Weights of a small transformer language model: rotary positions, 4966 steps.
Each number is 500 + 25 x the weight over its row's rms, rounded and kept within 0 to 999. Layers, rows and columns count from 0. Numbers have three digits each. The size before them is the row's rms in percent of the matrix's.

# up: layer 4 MLP up, 256x128, rms 0.141, rows 110-144, columns 0-127
# down: layer 4 MLP down (transposed), 256x128, rms 0.138, rows 110-144, columns 0-127
# gate: layer 4 MLP gate, 256x128, rms 0.145, rows 111-145, columns 0-127
up110 117:548473465484466494476496505461502524497490499520457499484468521480536503486502517458548489496488495499468478487504483459490504508512530499484520527508517530492481506542483498500524533495499484521499491503523476486541493488458506508484438497499528509472514453535515501513480495497511529520513471520534529485487472482495496538534518458547572531453451540457566487509494512515509517491517
down110 111:527475469447477506512440542517542468513500502501508441498486485511462543541539485527529483481518522494504431521531518455528490478482477516449492489488468521485507526528505502452495512514524516535479507526506484514496539484514504541530497495465497443490481474512503486489473482513492513525499518518516531517484486517493525527528493532511463536508501483510504541474480511515488551491511
gate111 107:498493485449539478482491508547501536525514492496515476494521495487454500492505497488480453500485480445440468497516478473525476516470506545507490475508503496500490484522467493480491477496520512525508524561499509502502524486470478534482500490518480507527531480554454509466504509482521495524529512486545545551497451483505475518519462483538466507504549523476471528539490505508528480537498
up111 108:463470462498526500480488510515523482512502470486481528475443550485560488564494495483501476543501526514516495503477507506478514498498533462468523530517509532478513491465512532494516543467501517469471529461518525464517561507469520465490470500512457506494551523528521479481465493506500538509491490491510487469512503510505536539515496468505539484502464498498506496499544531511473477462511
down111 107:475525483506525494504455503508526455507477505479465463479479523503498480532525455508492501444545539473516511489502502489533516469525501506441515471528520544520474497507485480473500545508517517496439516490516563503474526521461521476510482516515463508479514502515489507505433493501454506495524478516481488477466503483535507471533511485531495530487476517478532474487530497533484517454502
gate112 093:473521484484534491513493511492465567479496496488460512511530488501518516467492501475527494488485506492540477485513537499528487533448514456537489479523491517517434529505492462513534487512501501511518501499511519487534455466442511493503510552488481518457497505452488518540516487467463524528486455535499524545528512503557478488517478491494471490493487506519527504502514510476482469457519
up112 087:530528564542500439471527506504517475525496507469503495451489474513492464517498533525444505502443497499489510532505491512492476469540455493502479516476512462443493486502509507495493493548477486489468498494481503525504474509546514530511528453535503495491508511517463521452458515459485493475490533504474439511498493473459480497481510514518538515497485488518482500507532482504499538514502
down112 092:520467493478485491489504501515551534486490530506537514451508556490446509488513506529468490509525518485525498539518550531511500447523463527493504509468505477496495450493540485489500516471544496492507519495526519538499536512521498520509472487515503529520530499526543477496495531495547520535507555473509502469531520510456509532524544531506535537492514488461512482513505521538516520509521
gate113 108:496509506465477499513477486537476526470493474500496509502510484502534538537530469508490483480528505484526445509507464499536489513473509503488533535499494497457495501522519469537503444485468491488498461476465497458494512487520503464468514499526510513504498467513490509532520530526470511494502516522505514505540453516498568567544500504494554527486548515440520513499524502508505527456512
up113 116:551497500499497496457531520464477490506532520470479534482512495481537508545507530511494467524484512476522465497464517534519499480504484446536505495466478506484523461513498488461492497502471452505501521520532520524527460490482501529529508483496490511449498509524477516511520505476495490465470457492521467502502532565475469535449447523511507479522524483529496473502553488480502533520518
down113 119:505496484520500474507507521479493509473483530535519478466509500493461464486486511478526502521473505498470615493520506536501525491542486500442475510510516535561492514504513498524503523489528529533460539504489507492517524527493493545509514501478514469495534517514522503529471496477509524519513531516511510486516529519539464466456513463497455499517484496508495519528454475531520499513468
gate114 087:433523491473539489480511462545512473514472485475501493437494487498516494461528519519527499520502497489481498496527538529496522485477518468492515504486539490465481472491537476531473469512507462490474486490526506533533443529517500502525520490510491519511539474488493505468501516454533514419474520454501504504514477541502485511485503465526483512512523499471503520472453499481519534472515
up114 085:487513488499478488483498476450503521489520510446474496494499487490501537492479491500517491511548438478505524499488476533489498518478523517492553511502547490495513464516540502540453496497453494518500480488506520515472482497488437501517519499522518489485449489542492525524467546496503495494494491477464476518471492585510518489536514482444493508515506534485486501497474479519503557466470
down114 089:496477516538484566494523485499443515489483502517511503502477494525516480478528502511538499543520540488475532470526528502480472503509544482504505502527487538527476511511553516501564519496495480505493524467521485550503503497499557462526469483529453529510543506520509466454500463505510492482479462479493524498521511496540529497498485516523516542507475533488520543483453515482482507493514
gate115 096:473477534506484523507449488519506527513517491535535497462535487522522522455479508506508491461491503502475500461467480518501488493494505501470479501510480532503489496469507513442444476490501558494513488515439494488500499473472467503498466524530448506495509513506521479524479491476503469510466501549531523540491457531483501481517516486441474475529485525475499544550503458519536495505508
up115 094:491486474490512467499480493474482487555528477520544468505492510489474476502496494479531465495509509527484497508482480514518503500497485486531522560463526478548488542557499513490513490505500522476523531505508499404536506542477493498477449506468511487533528490484456480498506526529482505507512499517478493469531457525482476542494476499516538498502514488494514518565536511483475501495461
down115 100:498499496568498508504537545437498477514480459495517499532488497481477515546489491520525508511490481485470478485492530527513497510556483510508501526483527487534456526514493514511531517519488484502563539455531439453494504534515503511525490466509513545499498472505484466496454506476481507501473492481506502479484433525519471475500489511494512474522501476516528497498541510500494509446473
gate116 094:528526526465549474483478465455479493480463543499536490521508467529489545469544525486498513505520533518462486471523509530470497493484465529513498474545482478524491509507503449517495490479480473476512486500529513490513504507497497531525498492495503458498503482480493527479508482505487503515468484513506512504454545508574522463510499502486498536536488518543518487547440547491533496471501
up116 097:512449465547483520492489507526484509456499523530530503518543497472485518530477499491497512546481467507490512486502488506509464533493484544484510489512537522513508493558528505500512554505493509472502519500501473501466531491486550506546492538455471485475502460495536505493498480503553471515519510518507484491513470500514475525490486520466496517484452535526514471502497426564515485485482
down116 098:518494474474515471571424462485500513499523513469519488515485476504491510502519498484510516495487536479482490430493477558487476535503460490484492507529478520520475475468516483498487493467464510485524490476516521518512553497482494469476490511475486504464503496495494545510497511454544511474526495486456516515507472498544462489517500487509475513479482537559529479521469521469503485466487
gate117 081:484444500469490504512535485526501527534460493505544513496501499542527483481503512515490476481490517452537554522466482472499489478511523483463518511491520530467515520486532487518514517505501511494460513469455487501505498536501471523495519510500504506592462555513482536496470476518497470521518551521509541544520513488487502492487512499521496507549479508454532513475498500481469528523508
up117 079:483506469500484500495503502499512465482494491493543508495477454534508464496535513486515447481552474528498474499495520503487475467479506477466499478486464468479495483461513500502518478473511435513453461475485521509442503495468440499465524488478506514534490489490554505472514473472506517473510526562478498468492510526507521513523501528508480455507451468486486517494497553484496501491533
down117 085:532514493509508473510489521485508471486510561484528495474468507494478519503505505463524492513514494492487428507521503432494488519501490492470512503507477491476518451488530499486522477501525478518531548540505498505491502508475528475513507438464480467462546481488482481476485498472549513471475494517526462475491498548492551519558486513502541466502506493506458507504523459498495519458509
gate118 100:494483496438532552487448504473518464446523507461455500494490504515495496527496504459493523511485466516493486543506515493541469525488504503490512496526488537499486504485533455454483503520499486498464527482507519554512527521517507533558483566488528483475503487493494457494488497528479520460496455523487498545490482506483525493492499443508504540488489525502528499519516478503493481510467
up118 101:504464457518520493527515477527508486514519492551545508488504508494507532459512505540519477515516509504488493539507464551478524426488496510489505506485473510441499527502533488478502486528469483480503518505466448514543474479529466513519520510531525520521511486471509538484481484451535481469531552486514503515515555546515504507492479499516535461549491501489503477533496512514489508513505
down118 099:515483534546492460495540468519525498488473517522505520458503505506504474501505476540490516519493516469517473497474541478478506445511522482502496510480524500514475512538490516513555505468510520509526483546456465467516494476492498491459526483536455534532470494503531528525457494456501437559490547501498490484512531532543485523492508510485514460499494477498493490512494524518502495538534
gate119 089:531519474496517493475515479494491479472527492492421515525495526487529517526504482476554528482459474478536487521543506508550525480520502515498567464513489508496489512514477484526478508454506504536458454475506501458495503476502505479513524523499517492517503500465511538511479482513529548461509487459494501510508500475538471519493513510467539477464491509518523532504470544529466510462484
up119 087:516504528513515486524504489541499523509519496470494554487477469476539530506497559518487502529518533453534504490449494519499511484446482482477527508504521458480548524460543483480495524486535501500492493508524494594513510490492515470514503542505493539490484509520483490474483498482504516515502541502518468536479482441513533515510491529494498487502517495493440471497508489475510510482539
down119 090:516493465545477514517492515506510527490511521499502490484498479485471497530536558502540484465515447523474497494512519495477529540505515547528460589477497458497481499516526477479547502494494497490540511515503493568471491486531534512498498517520490564481506498506505496536511518472512503523513497487473502507504484524491501516484514523491431501479545499539488457549509499505510507501499
gate120 086:520493500522539526443514537507499481475492446504460524499469521515529532500499490516495461492468524526434494476475501467524501467496518533472465454452500510522455500465503506484508507540502471485476480479494539538494508514508473482516527541490486560454485554479465498481497499510537513470510517464484479506485502528495502518457497496510502457483522470510501537482507497479500501511536
up120 089:524471492532459433495495434473488546533497535498475479510531531475516506498511546486454523499539528492492542512538513501482528515478491487530474515509508511518498507485492485489500523502525490460491526517530483497496494515484503500501548496487530525541463492481490524487568505529499490471465489501504541533475546461528508482467475513476512517516498498528480477474522538514546483532484
down120 087:500525511503497520543476517489500489511492537454506489500534520507489526524494458500499496510446476502493488505490511477487454499521513514546515497503485440446530507547517493512512471428508490519554489540509503475490517521489499542477456506507501520455533512528509463528455515447521554541502504553550487494502497503455481516499532490493496492495511496504515494503500524514461510497521
gate121 098:518502545478544515495508529465509508473524521492498521501437518476499521500491472491514534510482498453493505516512524492477491513467533521531496524477520519501536516526516510498515518467498487476505491526506497513520567464494526448455481548503476479540543505501522450547491477512486490559501461487495510474484495475524519502505502523432490502468551503521529530500461504485518514529489
up121 099:472450479483520506509547525464446518514505470522511477498508489524511485515493489510515550467531510482451497474485513529474482526508527488531513509514483499535552485478505489540528506521487491501481504525448490505538563452488478495510479485478483465546541513494508517513491435536479432529517504496520515511483484494532511501521527521487504506508513509493533523483500521507495505557475
down121 098:496494503487541518475515495461490498504469457506498521530496506518506534436465489509504539527475554478506542485499538491475506499511523511543464539502542484495515461506522528481517504508472486506513528550516454517500580499502491443486479534534493476560533507509482460537537485514502507541501475483499486524499478492509470509469491530479502504480498514505513486478486482481531488529510
gate122 098:469495523486492443529501518480455546494520462552458481493535510402492507507461512497502509468452495499508496524492514482500525525509493501505536495518492470508493466500502478508528504494466517491541486522507516551516508471526507516515503511540517509490510453498514468536491532490495547511479508490467512477508541543492457541503473468538530505476528467510484488482503495511460506496496
up122 097:518494475491523474484536502502490499488523556498547518485488508528534488487506484523530466551529490521441520521503502466510503506502506505485504497448462540478508505507488517534513551477506499525483529467498471503520513523488455443498463533469534496497506490512477487463472457484497477437517521502516511524520517520493469520490512446499533500489517515451509527480479502489434498485527
down122 100:476486522526469481475446497498509500508443457548478536510526493495494461520536509504519504482473540460545497495481473466529476510512459448502504465526516507483473529494480488507487502495476571509528484525495511446497541497480466507499501481483453504492500508515496484484506485510538475498522462487529480494476505492461451503517494543510491511494496497469475507535516566527504500502469
gate123 109:516484489474514472520506463506507557495533469513496505499523508528456485508469486479495549497479545496483534519515495532470558551471495498503521496503478483535480535475481506497489435493542501536531493490507481468516509486515490501510464479510543485530507456456493433501494457463462473493479537514481496548465488521472483503502517480514509494495481529541487465494488514511497471515506
up123 109:484502520527511492502552519471479470492514529491516511515509520522494503514551521469456480494463504484418480505563464513506532526519496461455494487503460502482500499497510513525503488515495479472545518525528493510518471478470518435524514501505474531519519521499429505500533484514525501510488503488525520465501521467487432517521506480479503520459518469494509517488501458498495532492491
down123 113:492506492518513560501502502463525513502491503514508519479485473472511476484521502504508462523528437487498429550487486442538486488534489443468489504492485490479483448483537493493494489501522518525503494554482554502492484479490494533483508484502507526447466493519478489456493469507548496465497488478538540500493490523484498509558455489516498497492518460508472508473504491507488498469501
gate124 107:519478477457526498452532486495480526516517446550489507496509497482505479485511504517563498553502500522520482524465496522525488523499495434489511514511495510481492488502464489483528515477532485478483503508489508525541490474501483545513523494488533525491535502463522511503515518439523508473526499491486490528492561481486448517471455547508507486489530481492486471506515524489522473446544
up124 105:505475484501531486500534508473538489496500493487536453501470529495477501486484525460519497549472496527534504520496470555516497518516528462487511524481486459482477489482483480489524476497529484483484503526506484495499507498483530507562530496518524545512526532539541534497515567515526512512518493494475521525501539431491535518501499503495464510526464486534469485461509530493508479508559
down124 104:467512492530516534536496509524494497489505478477485534526478511505496515516527474527488525439509526476463502518534500457491525494508505540479484479573504510532491522508536507513465517508514519537481485500527496510501546501530520448473498468466478509562463469478479456496523474545475479517488472535486497505502459527525517490475526461492514493468491521464537514500485466504467516521476
gate125 112:504496481478475502451510521465529479525484485491514481510544470538484442520527462537513508485493522481512491529505512509506496492560513484479448487536532561512471481492485465468494524537469516504498486498514492537518491549484533525531492484476506480474517516479546472480484470450470462487491502538516520510459490494469506540470498527512466522518466523500465498525486534488514485483507
up125 107:498498503496515513498517539514521490514508452472484506514555511542492492480555477526477523495503508475508514549521535499529522464519500494495440529518504525550474495444479531477514507496480520497487486471453491511496462486497562506500483486496510471513491496494548480522523522509467520507504480518451474490454503486483565517451499472507499495508496507461493526508463540511501505505552
down125 107:457483475513478485521539513518483473509496476482496464508499522543461512520506512483495518515464504528516636497515479499512537504532513503490477501488490506519494521488502505469472502515513526502495520450518487524499424478493524466513501507524493472551543499490472514515523536516520507508495505522453511495506538478502505491453506446499508483506502474503501535504463499486499506495509
gate126 099:474505517512518523512498538562514475486471511490519516456465472511496501462521503509537482470486482442495495505511492506487486476502489501505465508532544486465503448539485527483484492501518497519453498520469484496507501503513500532505508479499514482496420519501480494462516478477532503539478527492506491498506489511524550506503480483486477465452518539460455502536450543503537461529521
up126 104:444472502504525476514510528517495490509483522489531520483481474527497515437497516529535513510477472466507494483486456539518491460476461500495473505569554474511502463517487496491524462554495522481465470527469496496508525517529493512510479470499507454496483454522461486484503487493513517496459498479500523522510503543521519497509469507451508480488498528433490487500458518530499471494512
down126 098:514480492490490519500568525498549541518516504511540493497500512462480517476541524513488526512497521509454551486515499517483517512525557505517521532504464498492527529506490500468523478476499463474529508517499449462518515493512532514510517492544478540525555493504506492490568497544515462497492513503466507522474521474524450458500503494482483506495454449486524511503464514489505515502491
gate127 098:494507486499514541489474517477508481516547496479501476516464503539547504495450493484489508495485466504510521434446482510491511459533508505482486531512525509511475504489498522491506478556474507490519481487494485504444477534517524466471453441502529521520481523506475503480484487502519531499504476492533487514440477485523487474537543509486493527534518547511479528440501504500524510541500
up127 096:466501497484521476533523490483475477512459446514518510502503510482486465508559500523531501490511514502493507498514417510482513506483506479478542437484491479537508488510508480509478527462517479546462471465479545486518499519494453495514518519522504462474460518507520539494509465527443472492488502495470517514491495509488538503467491448485470484509493501483501500518465494528443493501538
down127 097:494526473484487447518525512509498499481470479489493496471516491505481483522494562504539448486467487508514466504506517532514481513479502488472508447504484493505486476478548502487501513482499513493453531469461516482489446536494472510507540486577497492444486515470500528500478500493470537506434460475509507476503505483495486465513485478469513519497485456547499493486513469525478489467531
gate128 109:484500538517506512521511520463536483504524466464525452507465518537514476527487464484523526476496486481474508493531473513494523546514453473502506525553529522513489540497500513508507537457472474523491494486503474544505531561537472512511530520528479496522515525542532486473476514507476546540519530497494542514526448481519489506499534526495533526456504524518475506488491504512492521504493
up128 109:511512489542482476494500501504519510505472542514500473518507491529490515482513454472469533487550522527489552501520507536522522508500475486481528488532444525511542513520510513532463514493516452459506495471506497485529524553500492516529492519518529445542505469492515536515531492510529483487517522496510554519473503497516503495456498530468510492547459457539497474495489477517458516539514
down128 111:495542485516502506490453526550537505463448545511490506485537490477468538494514487492483480500488463531524543527467492502545497487446499500437526521477494466493528507494537513482457481502512511505532498501457482485530532513508495534508473470486556445504551468511499528503506496488496547468529512478518539500479522503509485512472470517501503512496503452490510486531499499531493491514509
gate129 111:559538500492510512508469466519543458531532479425491519517473514502507493477477497500462529512467504466505481531453493493503534452502532458485508545519513518492471551474474543444474513490482461501477474459487486486474486513517488512502495482494490471491461511495508519506498503489491522487516493505491519506517476518474497474453500532466521456498493520454484507491471470480477522538487
up129 108:483464504467525476484481519506538520539526493485488550481507482488485465460508489510479525505479466484529438519474558536517476502445470509510470482496515515461531495481509519489483458480477521486493492500486512504553508477504466501470525537483486462516493471468513503508476499448507503460499465476536540458512451529472464471493468509503482498455522504482507511512486484512489474481518
down129 110:530514517465484493526466504464498488525503499489489484493486520492451527515422528483505504496481480470443496514528518475464552524558527467473487498476482530543463524507496554503492502537477495494503511496509500492485501498533487476485489479529503538489491527490536508483538551518483496512518516515488483533523548495552551521492499540529530494482492486503509486457524465479503473498499
gate130 105:492522494547502507493502510524496512466505500536482464493482524490490492518516533519520478496521490483485497493442556511510474467521496515494549473520482491487497511507503529526498473505495508499460507517472515558513481475494501501496485537529488531487513581526498489481477486499499536530511512534485480479552553519467493515470495489510499494531536505539544554573511468509522476465525
up130 097:489502525473513472460454487484460499503504532440500542461527464525496519509491476504478524538472501509503472544572493472520506547483465463522470517520514523491481476496498499502508509517500489485520474499502486482508522542499512535482503477474516498516484450442538541500449509460540512497491486478509535487478461483532513468504496511490500529496471501485489458469490534501473532489482
down130 094:475482481521520475501496527512495518463498498480512473489507493530469490491497477502492461482486494500476458501499588459527468478515496479512503544529506479482486481500525500469469492510494515463458473515478497479495483491481532502526542540472488539465519530502475521499479521484519503498460497557532509510531504509509495527550551512481529478536512539521550502539504463464501541476533
gate131 099:506475478485513555485488492471513455497526506488489445497529517493451510514515486515533547489497515476494479492508480492544509537464497535502462473498551515508514507501467511485518515508506493510506502528489465493513511443474520514446510498495484507497497501524539515517472480510472488524454491553535561512479505578520489504469501481493463478469506516469528504555483504505504528538492
up131 101:469513457515506508460533459467487452520550516494500456508498541495494521527534513534520523475501533519513499445493478505546499529457502528485461507474482478496506507540486512482540496516499524502516503532502501467521533484509499516468528483483526473488477479527517476493492494532476499503486491541521547509506487526517461523470481477538503492519469517478541498554536517539489505509560
down131 098:479483500509516510452528484472491459526525543445480473564484525487512506487543507524519528506517535528516500456524479526529514508491500505470476504492496508522546568493456492513529486531487523468508520540486448494499511472524464513499518502482538481488480485499505470527516506565496526487472541503505524495504474519517511515480499522497553494529515494493548518502512532526497531524522
gate132 098:511494456509524521508484469479508517535518481511466456522513519488507494489467481516529507493514439497470500429509494488539467504497464517495493489503548532533488502509511482469512483457516524552550476518538528474535487513503495522503463472506472514508473460509512507511500443495444515472501486510495518559462503505497485495540524495495499513517502530513529510450494477525484532526467
up132 097:523539478420510514502490497521492471471503487530496494465487481487469468483489502479479517522536496514504533516494513491427512539489487511531516491524534477478507510470520540475474490532477488450492503487468503506462479490491483469515529473493543475502529547474534490470503514532521499540481501503567457484502482497510543493498467442519516498479504511506476465515456514516516519491509
down132 097:500519480448498527509497499491454506474527485526485471463480474481464464533508548508478455511500510484476581501526505487508506484498468481540510508489524509487518476496533513470473511497484493452484529509506543493489503495491528455488505474489520478482550532504545489484474495493523499515495503456544459477527468507514521497513480472550524502459514541526492479509483539543532492493519
gate133 103:476495492461503518505501526516500499529510474486443500511515512496465533492494510525492537493470516477497503462460538487502469562486506492495510543523516511528552461537485533484455489480479534492556496520510504487543496469468508513503495495474485521462499529526516509514487478503493495528524501503522502515522520495508472454494522490514430509460491523536538532473490475491469471483429
up133 102:527510548505477515504486446515481528500439480465519533501514474508512468480510499462523485522508531528540476504523496503488495467512493520532494469537496524493462495525496503469526515533482499520502497477479513520449526508529505500485474475521447492493481512454507536492490489452459461499462478459524482464482481517471497505523484490464506542508529445520512495533532497505516551504546
down133 101:521496512471506481514463484550477530478485532472513528506499493468499496498522503494510521510480503516516425504505470477485507465501505558517493478525483513449487520511488528463526542503486536498483489456504530503483525537483521507464500546539462496544497500504511526475464504467456494520490491490513472469516517493465526530536471485506537550494522450500501483546546486505486515504540
gate134 096:479465565502521509524500529489514457519482466488488491517476465544505513486480483507474448546518485518528474483499494474498487496512493467529466539478531517467477533559508500480509516512479467504499470518486513491488515473533510518497476477497513516513514489543497442469504441510475462525464483507513489504459520501503526497474433510504507504526500515548476497505519533453476532522496
up134 096:458485502480478496503457483512503486464515514518498510474517480554465447458487484509489486480512546485541497481477516529484515505479471492474490510516533487492497444512474511474495461493515566511504492502462518466479537531491505491510480533522510517478484486459515508526451530455491475481480506519526455500499513477485500466541533482437488533477504514519535510515494479533540509527525
down134 098:521496527520521487541511471491515470521463471505504497503489511510443503526534513483470465514505511552481544512512499508484489511526481507509489529508515492499520501544468493450459489471508509512496477477513557493478540445524516521479511474566459497525488504507515481509457488466517488502534495512495509525467494523505505496564456503513511490564523517521462520481529493474515452489489
gate135 099:503474500500504495493539491530483524467487512544506447510479511503489519543486472521468482469500512544517518560487503534511509532562456487498495498491475474483467430509507475513473506501481483524515492481539487514507477489490478499503492502501538500425475481508509511485495490489470506473501560490482529548476538496522491518468444507472508491534457529493458477504490502501525502530519
up135 094:499524497522484482489525541499499542481512470540502493496486487456503506504521504484506472447538480453463485448427544483485460469452488513509499530522503495508451493501517495484502510492478538496537477498471499496488544506504503488495487525522519482521528539489473481470530510466514482548495506505519488499495508503509525506513533531455487532460508484500510514509459518565554499533501
down135 094:504454528492478530536506500515487500501473544497510488494505480471503487481493509506482529534497505541512501513557495515514510491480439490483503514481509488501538502480531450551465534566517494487456496518485496515517457478504489535498470493522507515503468495537563528499472473534487539481482508530520559486511477499539486516472500480514522448495490498507472475517527462504447491490484
gate136 106:481496536485498514472467525452479500518493491521525507483510512499457448552501486515499486469502508578494471498511547498534524476530498481466507498545537492491499495486501445524481482475479521526491496484454526522517499492457512467472527477512494511472497498525499513497447510451527496482484504499541526465462506532532510530485474474507514500481498504534506515559519520447507487473490
up136 110:485490501475494537548440536462512506539451516516523471528474528497468466512477465508501511498495525576497513458503484508511522510511521517487490468527525496494515488507521449539476493481495512502464470494483527496464495492468483473484501447471499460488474479527520517460473476502467490494523511514502516508484482523504494526485472481515444494492488552474506526534519555480501488513467
down136 106:506477521496489564505500518470541496550491462478552520506539507503500475504509482523500464505493513496503488527509495483486525484519541485446457455508543528517514490494477486516493498497507525549544503502541508486491513491466520464484569476494487451505511476549501514505515500506492498481562510494489504490481475500515561512488458537501473514489516535475462516467505464504514498485468
gate137 100:550516434523534476488508499559431512512517491519485494469522573494515546530514509513514508531555505491478498500485476521491505491511500505545464497491528505512510500478507502528482487539460540508537530517529498485504520476530477483537453520481522523485492487513459466539520480498493521516499511516513534558523489506491491495502506516523496527500533469527492511489507543494513476527527
up137 099:488494522554539449503506511482467503482438540492491529495461531508491521530524514494474511529509478503519511509499468515499499494529464503513496487460450454518476510473481521500442486541506514451526492477464499500502464464519521492548525484518460507479508521476454498483514516482525503510466494551518460501504493469493501454479506486513505519506509473579531519501511510495511497510510
down137 102:491490518471472525527469472469566490524477517475524511526474472480499511496477510486494484472490510533496507486508512482483531506452542466487521506497483474494467482513531477521510496455531506519474457479527547503497461569511473499460532480487509446505514467496489524440519513505478494500499516491484523492512500492518558491493436510490499472499482529540517495516500444504459503483483
gate138 113:478513490509489483527523528500480493490521508483470475489526490485473478499515498463515517508481419482482494475497488484460487513549509567502541556525494487510513509540482510511506479502472501516496497513496537488465519508498497466464509515529499522485498432542494514508494545512511489499504490506492500466485497536528539520529440487472528489485492531492497511544436505509542552523468
up138 115:564509543477507532470502509491480507457485440450472503492502525469510500500525488541471531506455512506521502543489496448522490502504492526500497526519524478513467521483473502469482546509474469528509469544539509538534491491533518510509473504525522547511442484537478543487508453520477526501505497489481514519494485504478519451526487516485505476474480517508508485518494477491536523487477
down138 110:513498503528481492485588506475483489501517476479495483444487476479554481500512466501490480484468488536512558498477481485501502494500515519505526511508488479526481516510530503505485492511482484502523487472530493555505561523492480522487525523492493550496484497504489551496534483547479488484527477513492536492521473529498510484524499507456467431493505512554517507524461488500476559516500
gate139 104:481500526521479483441500476478528526500430505488491479520517520462518528533493495508466487484529489481495532486499522488512521502458491515509495493523493470526464491465492517508498520448497480486467489458477523517459491485474512488556532492536551448514473480508491496509508530513503519458500548498494501514484509495546475494477491470535448479517533469498488439512529521531456498496508
up139 102:474506499468538516486513476488501514501467487477459439481512508506468507513509491479525495532533483500476472471464530500495515471508440488500480500525559500528459463524468477530508483426557512508482460507493508495514465491473531504474471471506506506542522495524499492540498484485503494478483527492538515527496525508491504497517519470529459490476527524463484473534463526539498541505502
down139 105:515483488529467452516540531518534481455503499531488514533497531462555498488499524502488489494526520512505502505544525501458542503445531515480491516505487523522448538474509522506480535512500485487494466458510481551476447516516505433518504494491513431511475474513511497481488484540469532468452505494495514493506488490540489496484466523515478499486485512526467496504523511510510517485482
gate140 099:474499521517485464471483531503474522485487498476446493431514483500496466519526499509481496498509509444476435528502526466508491492515466493491516499500506485508503471523488499483519484525475451477506489517532494502515487539507516534465521508483530501492491531501488478500437458452468520531514526505539471462490512467463488476503515522498490499503517458549516508529525468502539466454535
up140 107:495528512517539484491512504481494512541512481528515482508490520518491508555495492526542497518473496538509514504494558491505483496478448474508497503519496524483492510464497455496526519497524541514464507523473524531532529490483511472505509536515467525496511502441520560495465520490565515480463495523487526512509484540539503519499529465516513518510443524489520488530501574508459504515510
down140 101:465484539537492463488523513512460562489523477486483469488495525483500480531480508512514475517499502476483453500521525484523525506507470478497507536489496497442462498457503489488468478555527488456465512551480480558554493546524520526499501513489504505498486520475501477476455537443497464506505500499542515504527500483496513483527487478514504492504494497540545500545527526515499503503495
gate141 085:516480482478509521477498506489502494547526466515479505500456505549455491531448475492517501514487487494492511483531510471483531502486529497546511551488513554512509524524482483455512488499536483525498490547489486558461485468504498490480494476463502491489495464479515482503511483499527479530485504508524491481463520513461512473493537541491471574483526491515493533534495449469492551481496
up141 088:532497534486505508481515525517485498532536473543484483532489521523494482526523470480482535502498501511488521462456521523475505541481516481558474471538514525542494505489464523464554487499516488459535495538480516502491464485517523479457467463501454503526507479492501517521505491493502487501470483491532481491521532526423483500486467533495484532466486506538495526499504464512544526501528
down141 087:491469515462484527510524548522499502483525477521497513508458510514487485490508457476480526532526507513499524459482508542511534502477513512495505518499513543515493508497543481457534484506508502474520464497510478502498534516499528511476482546486514520529520483528483491532564532524534487529436511501494460514494559508482506526533536514490497550449484524517510503521502431492537498508524
gate142 101:463486542467492451496497561466545523535499526488483494499508499499462539507478538484506534501488549546507483508530473502487458500509492486517490546442489493469491539493518510551539465511532486507537521503514501518525483512513559512547486486478503487497495452490503517487479486484465499504513482510483455502494487501482506452520475509493516534495495446481505475475516498468501539507475
up142 101:476534484496518493491506446510511459506532479472488476491515464488539513501523527531538507488560501476503495512525514488497519491513514503492529515532511528524521536479468475471516489490419524515450522476497472503519527522518481519505531508505485498501489570473529507524493545488505472498492509450493498464492457482479525502505529492491520443517501519473473549484450518477509524495529
down142 100:475485517460493480455490531441485495511476538492494502468461463528524492524458502496476481526490502533541465531518527483521484474476471466511459491478514481459469458511512483497505475520487500478509525530465514500517507493511506498521487475497432480503512504520494487504512493565472468485453490529498484459478493500467503495467474491481477480534482462509506542557476482493522514545493
gate143 100:459474539483520511511474489480524543492545493505470503530467491484473522460448465519508484476499478523516520525566473485518488510490501505528451499486508474511446456477506498495508480479490502462489477503486489536501432554518498523495483502467473489526507491507517442511483482491482490528527492555474494484466521466495465519504484507475527488509476485513506483506494449485458508479526
up143 098:484520492501465536495504482516482518476516513505539460526529495503494544483508518508477518492534533460436503474488515471494495521488483514509552479504505512491538525559494499507506551499510554499468516466515499438491546491476515505517462487540521492469478490524512515503508506540515453509499523518510493507497532481503515519529541477476478536492481548504555502485489482495475547512454
down143 099:471511533495496462488520506507516497512516497513504484546490492491468547491435495471520446486521461555477519504526482480486469496474473436517479528500498453484459447499514492508503511491493486473511477499447496516535496524524498528517497510436463504541496520524485452508506485511515523532500507515512509522490532483504487507486471511472498460518478446493487514525487434505493498479508
gate144 095:510528526481504432479501506514505506508505512556519507495491499500497501501447487493530452502488527497486492489501507494526486499554510466552536502484485505498458514469502505494504509481508508521499566497517495435480482517512473523535467501506491490477546531514468498461481519470512470502462478491464488512477531528468553531494486521559515545491534545486495504504498531490472506462528
up144 100:500511526521524464483527525478476498531483486510506488494495489449497479522533536536463484489465490540513495516479531502464551453516449500504455491507504499477476514485511503495508511523476486463532473446490504548479489521492493504513517490468533526471500528489512518488543505477521473449486476484525459464518503509471501495521511533452501477542466448514486501533497469498562482505514
down144 102:499471481501501550512461494476497496489520486471492538514481491512522510500531520484479504501531526507507494535489491517517467495447501531426461501502519533466547487477527466501479473508485488460449495556499478541501537520491447504476515509485523493514474489459516480532464459470506468463514524508514496536525494495531451484485537474476527457495490487494506469533496477478503487515476
gate145 099:503489471472480472490475503491508515482503513491452454517499522515495470472481492499516574501460467503468494507488532531495539499474483500494525542493510514546510548470462525467452525483474523519533504512537549450507507531516509503514465510513520522450502489506501498528496544481483489501473508521501516526537450486550492497519554487491460512482496500469519507460495505466476498522493